Weights of a small transformer language model.
Size: width 512, 4 heads of 128 (1 for keys and values), vocabulary 32000.
Each number is 200 + 30 x the weight over its row's rms, rounded and kept within 0 to 999. Layers, rows and columns count from 0. The size before them is the row's rms in percent of the matrix's.

# layer 3 MLP gate, 1728x512, rms 0.0393, rows 1091-1116, columns 256-383
098,183,224,201,171,188,209,180,182,180,209,207,169,188,136,204,180,213,211,262,257,210,228,234,202,177,180,179,233,163,197,196,151,217,197,175,158,205,236,213,192,176,238,192,154,188,226,179,282,199,199,160,157,198,196,259,195,127,231,168,154,198,232,218,135,184,211,237,259,190,230,201,216,240,219,201,194,195,169,155,165,120,223,170,203,234,224,265,195,210,201,240,189,149,151,149,199,184,197,152,183,211,188,193,187,156,198,199,267,172,189,247,159,200,134,186,222,165,234,220,170,240,257,225,204,251,219,151,205
096,229,219,217,217,186,225,186,192,252,203,196,219,169,225,162,218,216,217,152,208,240,195,201,213,189,218,229,179,242,198,199,236,165,206,214,233,128,162,183,233,212,182,207,213,236,147,194,182,235,188,223,192,198,160,166,196,194,170,196,139,195,253,182,216,177,195,146,159,177,231,249,251,259,219,175,153,170,197,163,177,171,173,279,229,165,216,213,193,193,249,163,211,220,150,177,173,194,137,175,172,159,127,239,219,153,150,141,185,172,233,207,185,231,238,181,239,225,204,212,269,191,256,235,234,259,241,214,165
106,240,140,177,164,225,178,173,179,163,214,206,214,164,178,226,225,204,206,166,226,214,217,201,236,184,229,159,215,194,200,218,242,236,236,132,235,187,173,176,210,152,198,196,213,155,245,220,207,145,207,174,190,167,226,165,238,192,185,216,236,222,207,247,173,219,210,265,184,213,207,203,172,246,227,224,225,187,263,217,195,194,215,196,177,227,210,225,205,171,208,215,154,168,226,200,226,198,181,233,208,212,200,195,184,191,176,170,211,249,185,218,228,223,238,207,167,215,270,230,233,169,250,232,205,209,119,224,244
102,221,200,186,214,202,178,236,196,211,227,223,173,218,198,190,198,225,221,158,218,170,199,202,178,243,236,219,167,187,234,118,214,187,152,167,179,175,232,133,188,207,192,249,210,218,169,212,189,142,222,208,175,213,231,216,187,186,172,186,231,208,239,242,155,217,213,181,199,218,182,227,226,229,220,243,236,182,231,218,184,176,203,173,218,193,205,169,267,209,177,242,171,198,220,195,217,201,192,193,202,199,204,218,191,154,182,162,223,211,174,181,231,171,194,246,244,231,214,249,185,176,253,217,227,204,161,186,185
107,209,186,216,193,171,211,240,225,169,206,229,271,186,204,213,213,219,160,185,260,180,208,176,169,177,252,217,197,157,203,198,198,226,154,197,179,207,216,203,220,175,143,254,161,193,245,178,174,196,246,192,167,199,224,167,175,196,180,270,212,173,162,215,172,223,204,242,216,98,110,223,233,172,253,164,199,205,221,226,168,181,247,160,192,239,216,196,192,213,233,216,167,169,164,147,159,155,200,197,219,162,232,173,151,178,210,221,251,194,177,225,226,208,165,163,212,268,197,173,192,197,209,224,235,191,227,245,202
098,174,197,166,226,202,189,205,258,171,185,152,186,175,140,236,177,231,211,161,213,208,254,179,233,189,248,190,189,200,216,252,274,225,197,189,254,175,161,204,220,211,218,180,216,177,238,193,236,211,226,253,203,213,161,212,234,202,191,231,224,258,204,212,228,256,230,174,180,199,172,178,229,186,186,167,187,246,240,205,208,193,245,219,236,226,220,212,208,185,192,181,167,210,217,196,199,209,249,216,263,214,226,234,218,197,201,195,184,204,184,219,189,225,205,173,154,231,215,197,145,181,200,189,207,184,196,227,236
106,202,189,254,203,214,180,169,211,207,184,217,190,184,177,237,187,175,185,238,223,194,188,187,212,190,197,252,241,173,200,283,191,149,216,151,176,190,201,231,168,210,184,188,244,256,218,205,219,178,220,175,179,179,210,130,196,159,239,292,206,204,178,202,202,207,236,220,203,210,177,200,205,223,206,221,164,197,235,203,201,195,240,246,153,211,192,176,235,211,214,178,230,206,228,204,265,205,192,211,213,149,221,195,147,210,213,190,206,206,195,198,169,165,225,166,240,227,181,210,172,209,179,217,178,207,97,182,237
113,210,165,193,209,226,156,230,217,135,198,125,164,136,225,193,167,176,183,233,198,211,211,201,228,190,214,174,246,207,207,172,188,181,241,116,222,152,163,202,244,184,217,201,179,159,215,217,240,188,219,232,192,172,118,182,230,180,242,216,216,196,253,225,167,216,162,149,181,235,188,228,203,225,217,198,163,187,199,186,168,171,162,226,199,210,169,201,231,227,241,206,188,157,197,221,243,154,208,234,173,186,185,216,187,240,185,188,230,214,168,211,213,217,213,172,153,230,211,163,176,214,214,158,164,251,235,208,223
100,236,188,218,215,238,205,209,212,168,185,265,162,183,164,234,256,118,196,260,162,180,219,201,211,209,224,227,221,162,240,215,243,177,174,175,123,207,248,190,187,200,192,171,230,245,252,227,271,208,227,156,205,212,200,186,196,201,153,178,215,251,220,211,207,125,202,172,203,263,197,172,192,164,196,233,273,228,145,175,196,200,158,195,190,204,229,184,217,188,211,236,207,155,225,252,149,159,225,189,174,180,178,187,181,248,212,156,200,242,192,144,171,210,196,166,192,210,250,214,182,157,153,209,202,230,199,133,200
091,244,197,191,185,251,234,250,89,240,209,129,217,172,258,174,223,233,194,174,195,205,246,154,196,245,243,168,204,205,231,242,234,164,229,206,177,158,239,194,208,242,199,199,179,201,233,191,221,209,180,248,148,139,175,173,212,200,149,193,196,165,181,197,192,167,183,188,147,217,171,271,241,154,219,201,168,175,162,186,183,156,202,179,204,174,162,187,166,202,244,195,236,210,196,173,140,199,169,186,218,164,192,196,186,180,185,259,216,164,149,185,230,205,189,204,210,229,227,164,169,193,240,213,194,230,175,206,219
091,238,222,281,234,198,221,202,187,178,201,143,191,210,136,204,210,197,175,240,172,114,191,201,246,249,208,141,187,192,217,200,263,184,205,201,188,212,233,199,267,203,167,231,188,201,163,143,224,203,202,283,136,193,140,177,205,214,228,194,202,182,222,258,222,185,207,194,204,179,208,207,178,219,195,246,179,187,212,129,193,193,202,182,210,201,207,210,258,193,144,190,174,253,181,173,196,160,193,106,229,204,208,201,219,194,186,186,230,208,197,233,221,204,216,206,180,180,204,225,265,216,255,194,211,179,205,173,147
101,274,235,200,257,203,180,235,202,174,183,245,240,197,193,224,199,204,185,194,199,138,237,177,203,213,186,155,243,223,222,221,206,199,177,133,245,208,213,200,187,247,207,246,236,219,191,248,183,176,223,199,212,234,267,202,218,192,196,231,205,272,196,232,217,225,214,184,174,197,161,233,212,184,205,172,165,240,203,213,188,140,189,170,216,184,163,227,212,156,236,163,187,175,194,220,242,213,147,206,233,165,213,129,222,204,188,174,192,197,192,202,160,174,277,207,152,218,238,223,233,184,166,140,233,216,207,176,196
101,227,141,165,180,227,224,201,197,266,194,147,209,169,212,223,141,218,229,197,183,190,173,239,217,175,191,231,210,198,194,213,188,240,231,233,152,160,180,203,216,187,202,156,164,163,186,206,166,134,162,238,197,228,164,191,203,176,199,282,236,181,255,195,162,188,142,191,150,217,165,204,222,195,252,240,205,243,156,229,189,204,126,200,168,201,240,249,202,225,176,229,173,217,195,205,213,128,173,255,197,172,190,223,236,190,210,173,211,237,148,227,166,142,203,188,184,229,203,214,193,210,190,253,245,174,192,205,256
101,227,154,204,184,161,197,192,201,250,211,149,228,174,244,243,204,136,248,208,211,196,140,133,180,235,167,184,205,203,153,187,230,180,248,200,179,169,162,210,182,193,204,150,200,229,232,203,234,201,260,202,164,189,277,166,214,177,194,206,207,233,199,204,242,258,225,228,177,185,232,235,174,268,175,210,182,204,205,184,247,193,236,256,170,208,229,160,224,226,232,181,205,172,214,231,159,178,202,232,204,179,214,194,148,209,227,200,235,203,221,157,180,209,219,202,184,227,186,188,185,152,202,193,193,201,164,185,226
105,261,157,272,163,194,173,178,169,211,208,232,181,222,224,215,186,226,171,197,176,141,252,129,231,221,244,167,197,148,198,173,223,230,185,235,221,202,203,224,211,195,213,179,190,136,217,180,231,212,204,218,193,205,232,211,167,231,229,209,182,186,181,203,166,244,211,222,253,196,217,166,255,171,197,239,168,218,229,211,218,165,239,242,160,196,201,178,154,199,210,177,197,208,189,172,257,186,215,200,286,148,231,172,216,240,183,207,204,175,174,214,235,258,205,179,208,229,163,186,218,192,236,177,194,143,195,239,164
092,178,232,203,202,146,232,191,219,192,175,180,149,191,211,187,167,221,220,227,210,203,189,182,202,193,206,188,222,168,181,232,215,153,240,195,124,217,188,211,140,262,229,187,200,218,179,224,171,205,261,218,193,200,219,157,273,184,150,176,184,170,159,255,204,209,205,208,202,188,251,198,229,203,226,218,205,206,231,199,196,159,166,207,220,173,227,197,238,187,218,190,144,180,144,247,267,163,235,235,187,231,192,145,216,203,183,221,254,182,211,192,176,184,163,284,231,229,192,227,271,203,181,182,234,201,154,230,184
101,210,147,201,190,186,201,210,227,206,166,193,197,185,220,235,212,203,231,226,194,222,276,154,228,206,211,232,231,177,232,149,211,167,248,229,179,200,194,174,204,181,189,226,180,172,171,206,238,215,234,214,190,194,234,165,147,180,180,167,225,190,175,195,179,193,270,206,147,181,168,204,230,201,264,241,186,212,212,185,153,229,215,216,167,217,194,163,176,170,247,218,151,189,232,176,177,206,152,170,229,191,218,181,148,201,208,180,176,157,172,212,222,179,254,204,205,175,171,194,239,212,134,185,210,213,176,217,189
093,193,220,214,213,185,218,206,173,211,199,189,202,176,237,202,201,181,210,153,210,215,297,183,162,233,194,199,198,151,180,227,245,157,230,218,167,209,179,182,166,203,188,204,265,189,203,171,228,238,252,255,157,177,208,208,222,181,171,201,184,211,199,147,208,189,196,197,214,163,172,196,251,211,186,183,198,178,255,159,145,185,181,226,139,177,228,228,257,214,223,217,197,199,211,210,135,183,204,188,213,187,129,192,218,185,205,192,203,146,203,195,206,193,165,185,213,230,188,188,226,239,231,116,192,210,174,174,218
098,224,204,245,213,149,234,230,241,225,185,187,146,226,207,205,214,222,212,128,182,235,189,157,199,184,230,186,219,157,207,239,229,204,176,181,200,233,183,183,203,209,224,215,161,188,231,199,207,169,305,185,184,208,194,224,190,155,207,179,239,167,242,171,142,145,226,198,190,146,193,208,242,193,306,173,248,235,247,147,173,193,228,150,164,200,175,175,187,219,166,190,243,240,189,184,194,201,248,198,215,165,186,193,207,244,212,225,203,166,213,212,228,218,204,152,174,224,165,194,207,204,264,194,184,191,193,206,221
099,190,148,242,201,171,189,279,235,167,241,214,197,240,226,241,206,244,226,183,204,207,214,157,198,248,195,176,174,135,215,189,208,165,180,156,167,143,193,175,221,245,172,190,199,198,234,220,218,178,199,278,190,207,196,204,200,198,239,202,239,152,185,227,203,226,216,198,171,264,190,158,187,201,158,193,188,210,208,197,224,167,200,160,170,192,207,209,228,205,191,237,183,224,131,183,189,171,193,187,223,192,234,273,201,169,181,246,215,223,243,223,249,231,209,217,153,176,201,193,228,257,238,185,214,154,165,151,163
105,207,190,227,198,180,217,181,206,242,222,180,223,156,201,218,175,150,215,196,132,225,177,183,221,270,238,231,184,207,209,255,226,201,185,240,218,216,204,180,232,148,170,223,286,164,265,200,203,189,194,193,208,155,164,102,197,113,153,256,206,205,249,217,188,182,232,190,220,188,209,217,191,181,226,204,265,206,206,193,204,206,222,223,217,172,169,210,216,234,167,228,196,180,171,240,176,194,192,225,217,135,210,171,202,222,212,185,166,264,209,224,207,165,197,212,183,224,173,185,153,148,183,255,204,186,175,154,195
100,198,191,193,217,199,164,215,241,203,175,227,202,182,151,213,225,252,224,188,146,155,201,169,190,187,224,193,226,139,203,173,170,211,142,222,205,166,174,231,241,185,226,206,211,176,177,201,236,174,181,203,151,192,244,251,163,179,198,231,227,161,182,158,169,251,221,211,195,209,165,167,246,201,202,189,181,173,197,213,148,213,252,172,196,186,226,245,182,231,178,187,134,222,155,185,212,231,171,207,222,208,226,125,179,195,170,218,248,211,229,249,215,182,151,188,185,226,219,215,184,189,174,148,200,185,156,156,195
103,204,173,178,243,211,165,198,160,233,247,226,167,226,192,207,210,181,162,234,189,136,247,181,201,260,203,231,204,205,198,210,212,162,226,190,211,186,221,214,250,189,178,159,221,227,197,175,222,202,268,231,196,200,240,191,127,174,143,204,190,178,241,182,248,196,176,206,171,211,176,197,237,238,213,179,223,187,240,223,213,216,225,224,207,221,222,194,161,234,235,181,245,225,240,182,192,200,204,155,233,145,168,186,215,178,197,203,225,229,218,200,252,221,219,184,266,237,193,220,207,211,230,225,179,189,206,195,233
094,214,177,182,198,180,219,233,212,179,191,244,173,229,221,184,215,212,227,156,206,223,208,229,171,201,217,175,166,221,175,169,260,216,244,141,217,203,182,196,189,197,181,210,186,166,287,264,255,207,218,192,220,232,197,197,193,210,200,176,177,222,217,169,178,208,212,195,190,205,276,165,145,249,227,172,213,170,259,150,222,175,184,192,219,184,201,177,228,207,249,227,182,181,233,172,146,175,202,224,149,186,203,227,194,185,207,217,202,226,217,215,217,195,221,188,230,235,207,219,199,244,211,251,197,199,265,151,255
101,225,158,181,223,202,215,230,210,209,185,169,240,111,261,191,153,187,220,173,204,224,217,246,226,227,194,150,150,249,185,184,189,241,163,180,200,192,190,164,166,221,272,207,175,169,233,240,232,181,163,207,217,202,209,187,196,189,212,208,199,184,256,197,180,244,224,138,214,221,157,167,202,254,222,128,215,151,187,219,206,162,163,212,177,216,179,220,180,211,203,226,175,248,202,228,205,236,213,244,228,144,140,234,187,224,150,248,186,208,191,227,175,184,195,218,201,242,179,196,159,212,251,201,180,171,184,214,239
098,171,198,211,188,205,139,187,193,152,235,220,232,220,208,158,187,193,221,192,243,201,226,158,163,230,158,216,201,219,217,205,201,174,196,187,168,186,186,209,204,241,181,201,195,169,145,221,220,217,202,176,187,189,228,175,190,171,178,206,188,242,238,173,216,220,242,205,208,222,200,235,204,238,199,179,167,185,226,154,266,171,214,202,209,202,247,203,216,241,204,174,204,220,270,182,174,178,153,207,153,186,187,263,262,216,206,220,198,192,181,250,210,189,189,190,142,226,174,201,174,170,213,235,185,230,250,207,211